Part of a small language model's weights.
Size: 2 heads of 64, vocabulary 512, 2.71M parameters.
Architecture: LayerNorm before each block, learned positions, tied embeddings.
Training: a variant of Muon for these matrices, 130M tokens, 7941 steps.
Each number is 128 + 24 x the weight over its row's rms, rounded and kept within 0 to 255. Layers, rows and columns count from 0. Numbers have three digits each. The size before them is the row's rms in percent of the matrix's.

# layer 9 attention output (transposed), 128x128, rms 0.289, rows 118-127, columns 64-127
097:118160120104134135046170101151086117145143116131111152110139145130118141121101140091138110131163130083098074135121131148150142143130116151163148083113099103136157119128145167126151136109173103
099:150104137072145125127132171160142107181121137149150049116137151154141138160127121117111139121169142120113149145148117095143140161119103106094114135125105151130116123101139142102138111168132096
087:133143104107115183137091140169109162150077107087136125147124137146138121107129117153132114108151112115074118165129102136119115145101166137128136124139122118136114144083139178115109148147139100
091:084159148124084122157136118114102171089164107162145137146138143145136098157160099097126135082121099154131116157141128117130132105104135150115158077124148147083148106124149110132141095127161097
085:143087113103121134136141129149128119126132139116110097113157111133167121131131104154132139141134149131148136110123122175163176114097111105134146194122143118146113113148138122147121128121154157
091:107106163103094125151123162088127133135132131095142118129083142152118136143118110103151132124154111144116115105175093132152153133148096151118173136138122114201114117123104154148112123100104131
102:155123123130127140120142120179145141149128141133145152110109150105108063129119142129157111105070166121175113110160131111134102156125127158142137106100112112102110179107108134121154098178141134
103:138137124131110134155084134098123141085087126159144150133117172126149126116132145116116129126146141100096119108103127162121176132124118207151124148106124097132134165112154112082126132114117154
105:083122128180111100143134114148117133156115108149147100146142150119148115143079156101130151120099125108162101155082140069114142119149115099111130131127166095143151140161083172117139110158116132
099:142165086094151147123148151135150123167154138134151146079115172082135118165128096119149148130098115122143165148135129089102162182115133171141135156096129133126121106127109179079135134170147148
# layer 9 attention value, 128x128, rms 0.0686, rows 119-127, columns 64-127
103:114138143129134134144105046103124132094111159126106148145094134141140142094143127098108122122100117130162125130104167110124164090132157169123134126112151170122128086118139098169108146100135148
100:106101153119121076106188142115162100128165138214083154112155144121169133159131139114128135158127096129148094115089150131126103131133127091106121178096139092142147131139099126136159103154125126
094:113084136121118121138118114141127109135103126081133114120142088106101105112127177131175164148172151075154183103124104130125112124174145099093101157107116119135114148138119104100142099112106131
099:117172142138103126123089101123128129139124132123129102111094123114111128109107117137095118124135133131108101148156186079123117128140133151140124065133144143122145120122112172132124169126120079
097:118160085148154126091132113145113139131101135166112123125140094113124100115128173165107134129135142112110133151111139122086107125106170108121083087107147147096141149135160105123134120132127109
099:068102096143133132113140139124130127124127132087136103150137135123148133117121094144135129130150107132070106171112152166113155108130129103119111129138104129143146116147097105161135139122150152
098:157159153154153102101126119104131085127127144097117110101110094116111146133148110137135104122135124163151135091121107115106095152143135081126179081119109108165140103148122126131101131132136133
102:151155118063141124103100143121128151108120140146137138102137107091119135102149112110137088152161106132107154126143062198115107127142140138135126131116087160164102106097146072128094138117149115
096:116139115143147138134128103126112119113103140079124123163115126149128155094172119122120115087104097106163136132105123113165088128165117127112158093176149160127104132152132089164127119100122090
# layer 9 MLP up, 512x128, rms 0.166, rows 0-97, columns 64-127
088:131106125114108088091107153091149142170118095114143124130123160156174119125138149136137132148158110085130160111158127118107109117149140084094085105164128105108126102123142144113141148111140090
102:053083129187159107118152119118112116130136123124164143108149136112116162125134130103166134111114088141131134145135124185083107158108174121160161123060095124145126149111128137098104124094120112
102:086139126129132135100142136117145095151140116108132094117102146093143120117145136101157105161111165155131122128126114136160124110144136113128107098158136085135165113157118124108111123123115096
111:144114120155111157168118140164134136145114103169129132125109123114138067118129110134131177122115151129132148110134115117133132163103099143094113148128058109166122128117168171161134122134131101
107:165141142147199081094127118148128137167143113176092149103146118120107072119122134136128174116107144134138154111116117105114119127135092124101111101131120139147130163119107088131106109127129109
088:124122134173140107102125141105136154143132136100118169117124138113100133139138142135148087134119184146065135132173115116093105129147136155125158128127127124130102125106114125094124151132150123
096:151123091135165107105150121136128151157100155148116170132110111144110164126151142146121087125114112090157089134167113157134135139129133134123146160135166104082145185128120089094160105153136115
103:088113148132141102116128119153129124166127086105126133156109115100121158126120121131092094161131102116112139121198137113155078127141112137110160103120130133104148114099149122133142107128109147
100:076139141123079123111133125128155183115139116127152135115127117085078101135152147111125085129158126127160131117139142107143120167089108115150144106139114096130114132114104104113148087136136134
096:185135152149123136117121119114138103154160130126091131084129131082127100092143160163198155138104112154146123138115144103144100138147083124114115151137098136215125099092131100086093104162098161
102:135151140129157117123145094127139143162120195125136136089118111138155098119163139124116116129097119150074127122115125140142140122067133178091147158122136129147136122116155128126128128171167131
095:139164111109113129134127129114152154095131161190137128109159067138132165076092152132121182125089139114148148110143090126125133127148178108164155078116112129098120155119140127133133103159094127
090:148115095132105175134128129125090106119123166183130127091096112099160088141120161149118098126117138104105131098111141154078102144131162102083152132121133144096118127143126127155099128120105124
090:129148125155094118150116146104170144144186129147149138111116115095148106080128116142112140096130164076140129102105108140181097111152107103150063117124113084112145139169150112126146117132158162
097:084164096090126112114092122186116154146153165099157127117145094135101131157117123137136088143123095103081114131144139149162138136140131130132146101124117106123138152156142159118156106132138127
109:102125128118120135140127152141136179125145131084147100124139143108086086117139098158121131162082098121100131145152157160080110143115124112150085120111140141155115119095140141141118154122143132
099:169119149104112164134133071111093100114125081108112172153120124105119143163143150119151141130096151143120138118163139141079084132136135156168117161123149099176145130112101087145082142100091145
099:123106136141081128155158101104144123170153127130101105127186095106136156103137174154160158155117142148151101117133105090167150149088125140125114113075114109156154142117083127106125131109097117
104:124126119171109074122118134161101065157149093129132106133157130180127107108096137165136171107133115133136108149141126103154115116106161138107142145096136069113153101114120137137120125061141120
095:077080150133127134112133091143162103120120156096159100105112122088090087157094140077115134104119140135167113089128169119113180120151170135105132147118091154157094120113147131117142119136148098
098:114106117111107106155150120146118104108148111131132130115110095131114133163130109150095097112143130177106061176124152102132071152141157132083147095142117089124133156126099148157137167162127194
108:124114104163165112108131116109096179155106140116113137159141091135127088117096137153130100106155137142147107163157139112099109120115125090131087120095092138131183151092128134123098106096160093
085:128100131136124082103129129140099109135167108161128102090126123080131141090146115155154114126093113130119108149188131139140107144093119104049147129138133127092153167137137110127129094128161133
100:137104106093134113173069099128108117126119047115164109114104119100109171147153153120124097154093150079135091116116133176102112091150164170143154138131105133114162100146105107128162127115136165
101:105115119093160116111162117109121153152151144133133128140113100114143136149149167134160147126104107107167093153145066127102137111137151095111173133145144137148145127139123123102083147100158102
095:143157196183104134102118133136131142142114133148150112114116120152155119133089181102099128091055125141131112129113130172097094135112109099089172157093147127097135142159154133148139134120123146
107:139135107147121128112133143116130093119180134147107112116114127118127138143163138091102128149134097106192131149145121120179110118095125141152146123090154110164136144136139116143115184098096149
104:152133131145132175133146132117140122110133088117139132145114140078142118095118115129157144110170109151134052110088102145113088134149103176114066144132130141133124086146110121141129136105204111
094:122122175156142049081123115109122111135136153159119135120111118105145132107153105119145138119109112140131129136153101116178077106136175139146119127119164144128161125126149146136157152073125109
102:139119076119128091122169184123128121164109088126107109203106117131117141100100118156153131098129116138114131104114137139149087144126140156158102136161092156123103103128134082121175130111112171
106:169123184080152106124141128168094177092170124152142119126148138125149130144140103112131139154142129142156126119136127160151120117119107131135119098123130138189113144148126104067146133090151141
106:136177123176147115176112143119123152107093127111092129132142132184145122119125119130073076120109097127080131155135152107106145129089164123139178103096141158148177138164149104147108078120098120
102:130135151141137090177131097129096134135128079144116117141082127083154116133144117098100084149182136157107139104134134099168095149128154118171147129134097132131136141109149115116163086146148170
103:124152110120132122155101130171145139158182160116125117109146078147104093146137140174092187144150106155104171118093126122171087101129109101120154180156130140109136129119122115107118122085090109
103:118145124118140146157097116105104158113087155159134125112076091154127116111154151083126095146108113117117092143114195131129099178135184133093122146137170105100100129128150167141110136162126148
104:123154155103153129146094153119165140118184142128153128120117123116123102116141130094127139136165134163112139166093159133112123174123101111122160138116109067110126140091149111113131069133112140
101:145127158113146131141163137133070145154090099128154154084112102147166071107152132162111137134145099137146112096178149109135111149136174133150121099150106163157141120105140168131144146128109144
100:129054127133103090136115136109094123135123089145146160113107146115118168124090148129143108151093091115152118129110119129127090107117173147095129119144171110155166109085152151142149178132112076
101:110092142153089124110192124100115143140147122125127144112120125119129135160173107139156169143152145134086135124109108151127126118127126096086140130058124171143113122133133170140126140101124096
104:129153113152118150102167106156159160113101135117110147150163085111132122126124118130088117122137149111132142062142128107124137153110128144175158110122165145124126172132145119142113059094092146
104:153110143153153101138134127142187128112135029143139137105092119117160124113129131134092147110139148133136161114143141127095163140152125132130115111107120154130163113126125140100118092093167090
095:152111135113167135135139129111134101147127107143120106127127144159141099109145151111090120147133099119179092157167134105092163169144109111097122123176120134123164118115177132081152076086144097
104:119092156115118120106121103123128142129158169160114141159123132161118124149123159106129148111117079125119107110100143136139096195133118125125112180146119107113118118124134140157118146099148139
099:156136150121138095130147128096086105146151123145154132125103116140099151132132111112142131140166119139153118127129127130139124119104114100120134119139149118110082145090138095145149122143126154
098:105069124115142124127063170112133105132131139092099113119156116093137113125135128127095078125138165134106124118133134150147131148143157138116157122101145121127139151143163147136130132069147092
101:157116148146160143125115097156132121114106131080177106155119124121117095113104111148151133078176115055167181117128147115149143116171143134125135125134133182169141133100139100187108084115117102
095:112136150130135134133128159108144119085143172126122097152075145139095126139134141123158123103152118123126119110119150104149143133155133121154159130164168115143093094129130152084125105094141179
098:113106113138151143108110123164120131170090154122102095173138131124131115101114142147137130132158131112167106126130134153126094141178147130095147148136107153199103138118124082104136108128113080
093:130139115121103099133190137091130168104126144129138089147115137145127149080106171112183084102099110141128134126132121201166138164122139148129140097145132150170132122100168146097125097107155145
110:181158108100139108169099122092115150165101107125163104163128182177134134112108120111117133071101110152120167143163140132158141095135117096145136102133139127120136152124112140112133133110124116
096:137158114168148139125088159135135138138143137129098135098130139084150095117137092124100113154141117105131151091075143129114127108146099066152116166120171111138088144145133100104136142132142122
099:107159135118169126102105101134125138150150144107157148106144143125090091136132161151139123100124071098172122154153109130139131146093132134117151108086112094164155122140112140125182126086117140
105:121159100134154143150118120057105130136128138148154137069130124160115163122152131170125132155135090134119149117128151115104108137153129155159145144130145137147168144071134144116137086132137111
096:128110140109123149173116120125164096119155116177150108155100131097165112101111122139153145089105125119120128101089125099117142102141137145142109132115171104133070179166150166114124135107152168
104:146087115139126114141132137130103111111160123160150115149131119102099148097115149098115104109108135127107094095173203149121094122128137128132163137135116117116126126128131121106144123107142115
096:145150193185073122092142129149139157140104123155151132087152150092086079174114127113123124083125137107077110101093122142157129136134127105109113133132153147119110155087118118132132155122167139
095:167140151138140152121093127142124131146154195140111110100150107119173120139076138115127161158144116112091111104119109147102122131156122160108127106121133116158131105148133094103156098114122150
095:116116162112143166165135135077114117141179119133140114130138141049107103121151119166152116119088177095144144129127142137090122091117126146167120126123154083151155104110180108143129153097140111
097:146079136133125134115141090088126141152157116158132144111112105137145111131155133112126110152138101162118103122131095087092091113148120128129080139149114095175105126154141152117169153139159101
097:116156148136115121092135175097115159137112096110149128184146106107128150114158110110126120109147143136177144108141105136112121142124111174132137122128143162103115085107092156165164133126151127
092:093121096102130147101119121064111107136119140144133121131139180126111081161106100147151130117149123123099162125141136151158107081138127118139117105094118203168157173132149126164110123138110158
095:122120119173164095123096137169124121165113085111166150092179101116131154120125160134130130118155095122152119130166155152099149140105125135126122167106136100124144122136107138148149148156139084
097:104139115092114107139113054108134133146131112132127112097099144130088119148144141158116161132099132132092128089172135183172090116137139111151096131124170132178115113144112099123143157133119123
098:136140116152125094127099125098090144121115081128155132148158102160135126120159097134137160123086116110161176155148126132132127079154139151128111125109140147142163125100088134121125145089126105
091:118116137148146158136112144130144144136172115097140118107156128130130134165101153122145171091154102098127131115155116136121108152169131109154129140166132120105091146117142092141127173108096176
101:141127055127079110156116128147140125165121140158110123137118134122129093129074233139121146109122147152147135112139122179121109109098087135114131111095154139134093134142141166088102119137136151
099:106113106128173133146133143114089108146134118194174101152152124106142112131161125148110118093128128149112148160101110164085105088162109157102141098094068121175142159140136106112131163134147124
092:124181088146137138124107108137102136159161123109115097102147159122145106111157122115131081152134150110107128178104139124143096171123150075124133107128178192096166116150135131160129111166137107
092:114143126150094125135129090170158162170183115130146117103169147127138146106114109122138168173115128083097104073122151104138170112106163132130134123128155116132162119138150122111127108136157106
097:111116160132085168085090137122122127171137130131108102095111142093147192148129132160132190121114134106143154107128167102157085119144124107103143097101129180124143078103134109087145137136131085
095:120059096134131156150142070105142123101122122121129122107083097156138143108095103127108082142180131103065125125149171155155137147083109108139196166152118118151144140128128125153137095124114152
097:076140153115194110139106127163107128157134144139160115169117125136122143112119155133143053153144132114134128132130136136107122150140150065138150122186148118111131107131148121115139095112155120
101:121107092173114114089120103153113131138112104171132155134100179115156101107159115116107139120166092104144148143115128106167149156128153107112143133146145107136134140066146127117100109092152121
109:129082093122093129125128112122132108132127137128164126127106150133136153146142160115136107075104125146160067126087123132164151132093128099124108095140153140169116145090139158127149067138107140
106:156161165112088115152109154102137112172135126118147115159132107114115119119136150140123085105083137103140183146137142121098101108143124115121146150087127132115104138112121107135146106134159131
092:110136128141138119104141142130119112120121167167128137147136109109089131108095137077132109101083093138150124123157110103136117141175113087107167126130146098140114176089124123127135128160159125
095:132148123125127119126125140146098136138140100122094126147119079167117091158140166128141161137148138117125113127170126139108085152106143121120143130132173150125159113123140042126108130099117111
111:151110144099134177081106075125206151106125082147154133095124143145132073125118119130157153171129110164142121102144133140126127120145121141098104104129116126149099103131157119076123142122153117
097:168158072114132157111099106124136099116125119121145134102084093128149127098102130106083128164137124084106137080150127134095089100179144097123119133176120187112103094095130140090133167137167118
095:164087124161119112162064149148135121124166141122144160108086107121119153150166080132129126126129123123144156084119173117122126099151136089124106155144127136140114131115156102118160123087136138
100:141080107124168152160128100143087152129110119139156125085147134164117105095151161150108128127158102132146136119115100136158110143105129140118123087122139143151136139126155109132156125157105136
099:128123129121133113145131112157111108158160120103147159128141120141092110122108122179114116107084117174137142089130106134130112137138118159078121126128126151109115122138121164121135148103143099
101:104126129115105131134153114156144113143128134134155127145149117129138177121194117148165104083123132115143126123129152118142130125124140117134106118137133123139095117137145102134103095132165112
106:154136109129090111113112134105100151087138133138094090140136152155139120147169126120127110098095104131125167136132146093145115127112163126111143151112117143148097120154073118134129129140106093
101:157116099145141126162126089108091184101136097128143113107099139089124161112130190124098128100142102136073133097143108102171120126152103106135127127175116122133153147148168122158126140150097153
105:139133098124163116120127128098096129147136156121123060143105165072153145127123115151107164119133146138141073086142152149148112114160144140094132171101136120121101149121162137132096143105163121
092:171148146139108119082115107117162154170138094133150143122133150084122134164144153110169090127114152159121162148116122119110120126128117093147150143093127141124149160154112120131069100119101101
090:131144115135181148161125107159097133114103129096130122184130130126157125163167153119156155122096130120095105097137119121144122128156128133120118147133142139098121142169154163099129095136110117
116:195162142127138112093109133084148144160139140128149113144126139127114104191133148149105122135120066119116091139136129129140136094112146140122143150113151095128129118117181139117120149150092163
098:166147137116120125142133122086091123144133109179173116144155136111146121127133088097147129143106109133095115114136134144132100136174115130133136162067155100114156139131130113104115121103136112
102:103137137177134113147137095148133104139132109109105119157146118123133124109093144116147152073107114112120176094107141086156107165117140100137124134097165050129127129147179141139149114072150158
099:124117114085139135135127119105152134159112130134110169134121157145069111106094096082137112099119103137120132126127117163132095126113109119135118107110122123149126154127118157134172090163156129
100:087135113149123134123089111097156110162115137179094126128169126154150110072109132125147113119107089137123131130118084167115127141131105101141131112085197174118129090061157151118154110110118123
098:110111144134140120148126137154123187107169088123119097148159133135109128086091127168155119116105107133144121110128113129075075144167157121153128132147125156149138103107147127065086134158072133
107:138127134114109128098121141080132135152153132125128139176105101105114119121112123120134111108141127145119168110127150122111138156100167122128125120105136065123120107140084096160121103150088097
097:153088080124147137116149119096147095143164144177144116139123144153099123131126126064087110121113122085145112128155162168156110169113111109117102123137118179145154149122135109159153086103082088
107:153123140119087154133094136155085146128140150143137108134142122121142120130123124155135118102144158145138088105118164114129122113147095108112125117111095084134152118159116088178110116074146139
121:155143085118151118144148105145116117153130144164182075077132122119148127121106102140080140087152137147099150128134129103132117152108105160141111089136142135097154140121113142145133109121141136
# layer 9 MLP down (transposed), 512x128, rms 0.0675, rows 0-96, columns 64-127
089:112162130151112151152119116167144136110110143119078123142176107165107133132146114079114141099139150118134097147088120149111140102118113124164124108101084140148124138131130135124128128122151130
097:168161111103103114134118130135123138112150150117161134132106097157174096130140120144067106125148154113087127103104113114147167135141119059116129136136145164134117086158097086150144093144133137
099:157099157113072086168119119133143127112089177162116140121115100121145119088105114126133169140133106142105125118121115136112140131120105198110100095132135135136107175101108117177165128083130139
122:145126111117164109153135158107132125138109113176133126134136116115158129137137120143101154146095147130080113139145104115169112085119155153127162086147091121157121122132140127145121080109135114
108:147171149136106139098122181144129084122183097114166125102101145158132133142140124154130130171130135116127113139129169090107120141128135104140103126108120109132130099127098129141122149162064097
082:141135106104141122118122132114143104122152109100147128144129119131132152171175135142106161116138113101113126124138114138158093105081153105097115099137134148154159151147167176140171120095171136
097:152152137085134121108096128110106136133127151097118164141155125117154102102131151076113120138154147148106132129142126141141135111099095140157176121174100146127121140133101159122138140162101118
117:115147130146094095149154126125095125114146117103150118139132122083086132128108158114165102095101147128115109124124123135179118128147144181113133102109085148089122123127139116133167097140146128
104:125178099143140111158109123112099116131111150128134181140110118137135144159087147164117114104133127155100141154110061121120138126151133130118142149119157149115125122124155143127075147135108163
098:111101147097144094145140126102126148121115094129127107131175130108130119185120099126106098166136103119126117172144078163143153124108124102168177107124182097088147121188100144162113153140111123
110:164098078147082171118135143107161110154143124122146163120145127119090157105114192101132141140140101113152115159142104099114125153147155118152110114141067144097105155091123113110148114135123148
087:150139130167173127124086126171115100170113115099151165159096177150099118098150143142116093134104076170142113118133117109150116126124087151100143140140118139080132126138087120098161117110123074
090:148134181150152128125095103131121107138108118065136153157154159121132143114110126105096110119123110161180127098110130128118146081140124124176129122119107104097123113094111100086133144111128098
075:168161118130115138136117142099112104128125106121111150094151171136140135098113091106079112123163109150119119146135158175138116115140122151139169119162162196133153124089123131134158146118149106
101:175119166127132184172124113118121109111093104146110100095131140113155123132141153119125127098139123163156159131113107142112116101101169126130142151166101104087134145139110118097041140147117155
108:128106103130100124130108176070139090158155100122122140151139115176084163111132169136136157149130136157132137131097131146160131133085115162117155125135112152098108164130142140147121158100141122
103:122120119150147080115098118110131156121103166103129179117160112155106121080131114136100087146152136156109124125076135126144127135155164073141129175118111116123154088139164151145141126138173100
092:135170108130135108112107134138096112155144075133127136154107126133080077112110089107074136118109117127130176103127173104142091093155151126158165136152142134148122120127159118131129178123130116
098:122142177140112148103137132112128124187086149131151131184134143117131143135124120106085106124131155172099146098117110159108125137131118166169131107099129162122122141129136129143152120158106072
096:104192138126145110098098114147114169167151175141141123102130142125086109113114126150116146167122106167136117140115090161108125162119160114191137069100145136118167118121085111135112113128122169
088:091128111119137072144156125151115106152134132113145094135137099138112134127085156083152142120129154131138100142156103106124131114122088143135154121145162171123118142147153145097133158150115172
107:172086151126107124157135112172159157138117130158118093151152125129122195127143102142133130058136101122134105103142145123135133148158116066165144125150113090140120121134110097142099153125135130
082:116151128163128132103089155114114103101128156124089079124142085123107090113100135119136091158122150080122125129100151129101102163127151099175155095117145105128140128147141132096157165133102124
092:125134141114102124110122118140128129182063078152128151141126117163105091123127113123096175100123103179138146123134165118107146140094130142129118138080123128125150128126171103134115102144124116
098:123092118138132132084084146153132097145153127168129087155150143116096182100124134120127123112138190124090132115142144115148147142117122162155147090131127092135107133115114162127139151139114142
097:128139128116144107147152146135139074117154081165118123116130131068163150134134115141128151147163144141136149107104155112146166135117124160145122123127100055132110131143137151129089114078141147
109:135190116143115150116116075144117142095148157152131144124110157125096122094156133126168201108139137120125143111126116134112091105108091117113087155170125138091127099123103136125140138104136105
104:078139100111142116135110143102122121126206125113122110115131140134102171184129138156121110127104107127112157115137116175105132122099162126118185101152113096153112123116134148120104052207120132
091:159117080113129139183111140160115162102096163154156152117086123166122149136087168120100113115135155137060155099110140115149090127073126141125159128111117104093143100091143100131160107175111133
104:184139169175132123098130138126124136100184115138175063104130139076148154142149114150154115114159099108091120133152104118098109167144156120131142118109114125151117197156134116124118118125101166
106:110140103149132151180108100112140139134132145105116123158110142153124133090145138114153141110085150134118164108111117115117192138063101135105139128151122127102093137112132155124116123095094079
093:090145103138124133110071127145145080118166146172141155124132135111111156123145136127164128135107102147123126089116122157157130116134117087131150109125074136160121095132159151124167175134098138
112:097106086127114167141117133127138096140071104130188120133130120140118112136106116138107120134127104089130138113146096114142130066122175133185121103154124142141163096132158154158099147119139139
101:146128164120150124126150102111124097155113139129153131160145125116168131157126124109182095063105127114122109128151103154116121142119134110122135122098132137140151123161123152125090093150078135
108:113096136130121153202113143183118122145132129166114130073122167145180174093151120143145174135107161116116106105143077112131141133121133128122168136095118155142101068131106112163119147133112084
109:153131117157110074113143137129126100129128108160105133152138121180123132164124153135135112132130101127097112095163140119148167097149111119044123177123156139121106095133125147093116111112132085
108:099130168090109145172147135100190180126107112124139121099137116148119178111106157129129121102122156091128163092104140123138140108170114121140214136120144148113086112118121108123129096125102125
093:165166135131120101172140111088132139126148142130107117075126130153139094133117139099176112100111129142128126117136104139158135143093064127123122130103138150122146158149132120124138091129124143
088:154171112149144095159106124140144137137104116148134114108155116116187129126075161117134121144103126129146164090102162117156137115116125169143128147182111101142087149094129107118144095141096135
100:127084142119109132146136175089109140148130075122104128127104098132126094161126148130089119132122114150137155171143150148122125151139112151122077157100125076146125168104094157119130126164148137
111:133105144154151094140134108103099100117134167151133147132125129115120097142103181120137123119078132162108090136148122117131141120110124198129097118114129133165093129121127115166104154168100192
101:120150165117116125175113118127107126111092145144135086117104135139111176147119117126086151112106099147100149112081105120149107159133113141174136159139114151082124094055119162141133132168165105
100:170132138129115147177125128147119151105138058150144090125155094111126109111117102128126112143144121137108174098120140089146144126124128118114130121144134082120121126117116124152122136122145119
102:142139072125157130121108186109055128114123124152095208145107144104139130163141127157152122117097084129157064142103117154124113153120142152125114153141121136144146121139142102121068100137139130
090:119139127115148153112150134089145112158112134117106128155110126124114118141158097128146133122118101129173113169151119096106132143098099121146066120133136143165162118143089106149134101154158153
107:140120151144176115137143139116113111111179101128155145114144098160160133165093168108115137141128182144133125127140102101091089168104187126103152115158138094111131123142104146121120142142132112
096:141113035095149135095100133120115129166163114146127114117177141106149097131157113139143151149127113129172112158146119132108103126133112101157093160118110142125158125174126119166143123168113084
095:152141151146132097126139088122155137132112115131112132124113131111123151086102082134119165110113139119138137129172173105137137160077120147102113111117172117091136073170119131141152146176109181
086:098111162148141156141128152119138137112147118101143130099165138145140141112132145117137105102090150114183152111138173142100108108098089120156129160069128106119132142111097134146143165115142120
113:126116080142085106102150119118112177103136138103120120134146110091110142106157128148125137067123124132119114184085153161142149121130126144134202148126123193105124162080177121148134128099142132
095:085089104129129141130137117122131117146132132128160102093099142149132118133151163159146137158165128142155161137155128117095089127112115148134150136124124138150195128071087178134118107139131084
105:145151137092135147098123112163145147105125136111126148152099153141111157100140081133112091108115136135124118109118129160114123105130151107167085123166132175101126130104141114112118125132127139
102:165135092115093140092118130124120156165139154129143077164142121120114100099140125122127175089120155110150098132101119150105103143101110197087090119130130143186137103136119132123149103119104133
100:157142131106118127101156134155094180142111152105131131122144164109121143121133114131130067144144139145113118111143108139164086120097131108132151133164160139175118138090186140159167133153111110
102:103129150100125135117144100093141111112110127103116153139145108151117098109145145138117105102139151087118164211127071111134119136124132135113117161124163113113143118144090145136160138157201149
092:133133106107133154120084103127140102128125123154102086121110132134144164084140135114123158171091084132142160145155137157109122146121134105136073144178148069135117151165132114117123101133107123
092:147143101127122155081153091119126130103113094117129149180127114111078134089128138132135105131112095115160120112078154130163139131102149142121105109178146137125131120091124105140141107097136136
091:135107114108141125105146159136154148181100100156093164111127109124153190111143148085083137107161115140126091130104151118131113156129105121112120121065139070119099133134102115114129146129127112
092:078106108134127097113114130175135092127143142088108108111113139140099151156133116125122109152145125112131100120121148125166151128149097151151108112115150151146177109081092096135164121135143131
101:126147103125105120156146118160130120156125147150161105088102169141099180169133148147126137113135091120146091125124106112155162109140128110111128120122050169142102137128160114110124127105079117
090:110168140159138127169129104168153134110124123117136123146160099197154143159130153077108123137102139110093126137149139094094137100076115134084127186140178140114097111120092114149148098110102139
091:142114104119128174178152120129102135116127140158076140125130147091170101130136101088119115098080132104110119109130081132125112130143111121097104149121111122131134142146144134122180118140170112
101:147148096115198123139151173135150134120149133132152116145113119110128116127114080163124077111137114160130131109121132121123136109149113098148129101157130135100183149090176156140158096150084163
100:135120088151172124141115183107108142117094105158135080110161127110134124117138141113145115107157130121122078110109107125147120148166129126104139144099146117127152138134129091138067161168169146
082:112121133149141125096167126089129108153121147145183151138144128118110118121120145102115055151083150159138115089109115125105149103097118123154157131082152121122141115164124168112153067143133128
096:126159130149132109101115129097127146104172110089177092109153121110107154099130146173124151123144140040116136160101166141136164111162143126146131109135122169155150165144082068147140143149112161
095:132126130167110146132154114145099153143110119128099159103106167121145166139148155141171145119154120147152125116107134104179133145097136067162137135134147091100166109093166133127131081129108142
087:115116172128143111116138089094126125153096107120136099146151100124152158127130135157157154117122101147155111090176132157133143126110128147103078146133107084122144185117128146120112125097094124
089:180133110139150145130090112136094138103123102095131160136092142125136132189146160139157160149145128080112137175112145131153070141134141105150096155142134157164133103095095130076117096096100123
103:107137138109128127120110163170121145111125141099156136129091097172116133114086172075140133108135167109170119111105129128127088163148110110159114127133130102117137115124167129155101124095081096
090:140129153120129151149104156115123172130136178145113151084113130110141148137153121102135165121088121139172106148093109109107151081127099112108121119128133127131118092092086143110127155133150108
095:147120114149093168154155128145122116119135139148138139109109081147148104080126124093146186136109127165137115141135120112156120101102098163116104122109123149123157169132125082142110128093109128
108:121120153129122090111121166136136145144119162098084146155143054122068115181084128138146138140098143112096139093159115178091124144102103120141114153151094094106120113151150113123161149164141142
113:162108162111134102108149117143126123162116148071099146137153152135114115088097124122117124111154130137146160139136106137084116200127097154113123142106105092142137128139120145117126098184110125
118:158157085109127125102109099104148126152124118133124113139137097163137111131140118131152138197164141118106078123133136118121097094150138182191118104118108124130156124132126113114137100134104135
091:119117127119129137141133146133073139105137136143089148117092101147149088124146107106144154120139146126098105133087151167145114105127138182147086148128092143102135150155129121130145169139126150
099:140128158123124100125144173081133132177127105102139161142156126124125121093115113136111119163102150111119156147118099118124107098100097088130138116110128132128089122137123169104168101118145141
111:132090099126146100118151125115101114155091121147130099123109112124150099145129139122194108141138158138116137116101108100131120096139154162110087117171142146114121117136095154135131115154152055
091:091123133115154094107139138114126178118165116145113145173151123160160099124141151147127144120101142141145126152135100132132138119096072090122154115146138124095120134156141101130190130158112120
095:116123146138142147084144106120153112133107056140122107089122148110123124064110158141147148102177145152132096119146112132168119143093106137140154123065123141121159104146128143096099082156125143
101:108135078123158090093145134117117170125110170156110178118110152146110136168098116159147168132104181127092118134150151139130113127077106089103157123137133114120166108147124080109146103142142144
089:131165206140132100132080113101096125139106147167145088101121134125111130125116131143102098147157107109150075130123120155093109140133132102115133129096119126125133124086108108133098160138106144
103:092096115136166121140040128113144147131116126093122093086118134148133106147146124158128140150115153172139115113154138156130094110138157148140127145145110136125134093133074126106140121089105125
105:112123148148132144128121153121147134115122126174109110129146119105117109178032160118142133125131112107090123149159122153089113136137126118122142140141115120118110160134084095168134119104119166
098:090163155154146106108120131135146120149123148124151140129173130120091135176160085078144125162145118144181097148129112124105157092122162133143142135073170154130148137122085151120170099084106152
107:087126100168117157127111103125097184110120147137148087146178102164156118110125115132127117173139117084130109102137084154090121128133164097112148117142126128127126099111110115129074122137084177
090:090146126104123166136104143122130100147183166097115107142116123128158105126129120120102125120100113068146128132141138107156131163148117158112132098121141118183118087108156171124135159137130123
092:118152121126088156121117127094157148149168159124132111083102122151167143141102076141147134131126149080178162155168167106089131114134137151162116090128155116133098099104158106105112114108117136
110:125123148145125102130145150100134110092174141124083124137099127140128126119136157145135150150101104124104080154104160082150130108124107097119133148141165102144120138113148127144099099113155154
087:131126100139133131151103098127141152151113166074141109126138153152086107082100121130130098079096120137150156107104106111117132099114127121141162107137108075181125136122156139098110134112147129
104:104109114109140108158137149122100151125135179132116102132172103142125154133168098130090116131113081148168127136171169101117173122163137182117141132174154132104152131141109109152132109143118113
093:114138177098114099104136151119108114121127090124109142131123102114189121116175144128151128157108161088124113143080127133117163160145197130154150129130099137147129114135172124133151116114113093
102:108128107119128154157095166163100100144136117134082134123105112068136149179147131131146140137042102100135109143130114159141080130129140132141140154098128150156106154102128122133150158168143102
096:139133134126064114118119105161098120107112113177161159177147085095142183116124140131125123138084138085124148112125134131119148116117110082106136106093123110113117156124118177139105123106173153
111:126131109160137103115097143106173084125108144105104136114176111151157150111132135093146118158122124115198121147173135150136119123107101115167119127120173127119155128118100142105134106139122140
100:093151174141105119135132103180128141128074095138111111134166114167123120148151122167139114122116089136085154149152142141071146110135136157133146142104135130118101112153108136089099131137161165
112:151131077142142120166137101159142123121133132143156110147082171185149100114097164114102145111090122105106116128084159106097179112161137126143142127088127144143105115178132093126104151142086115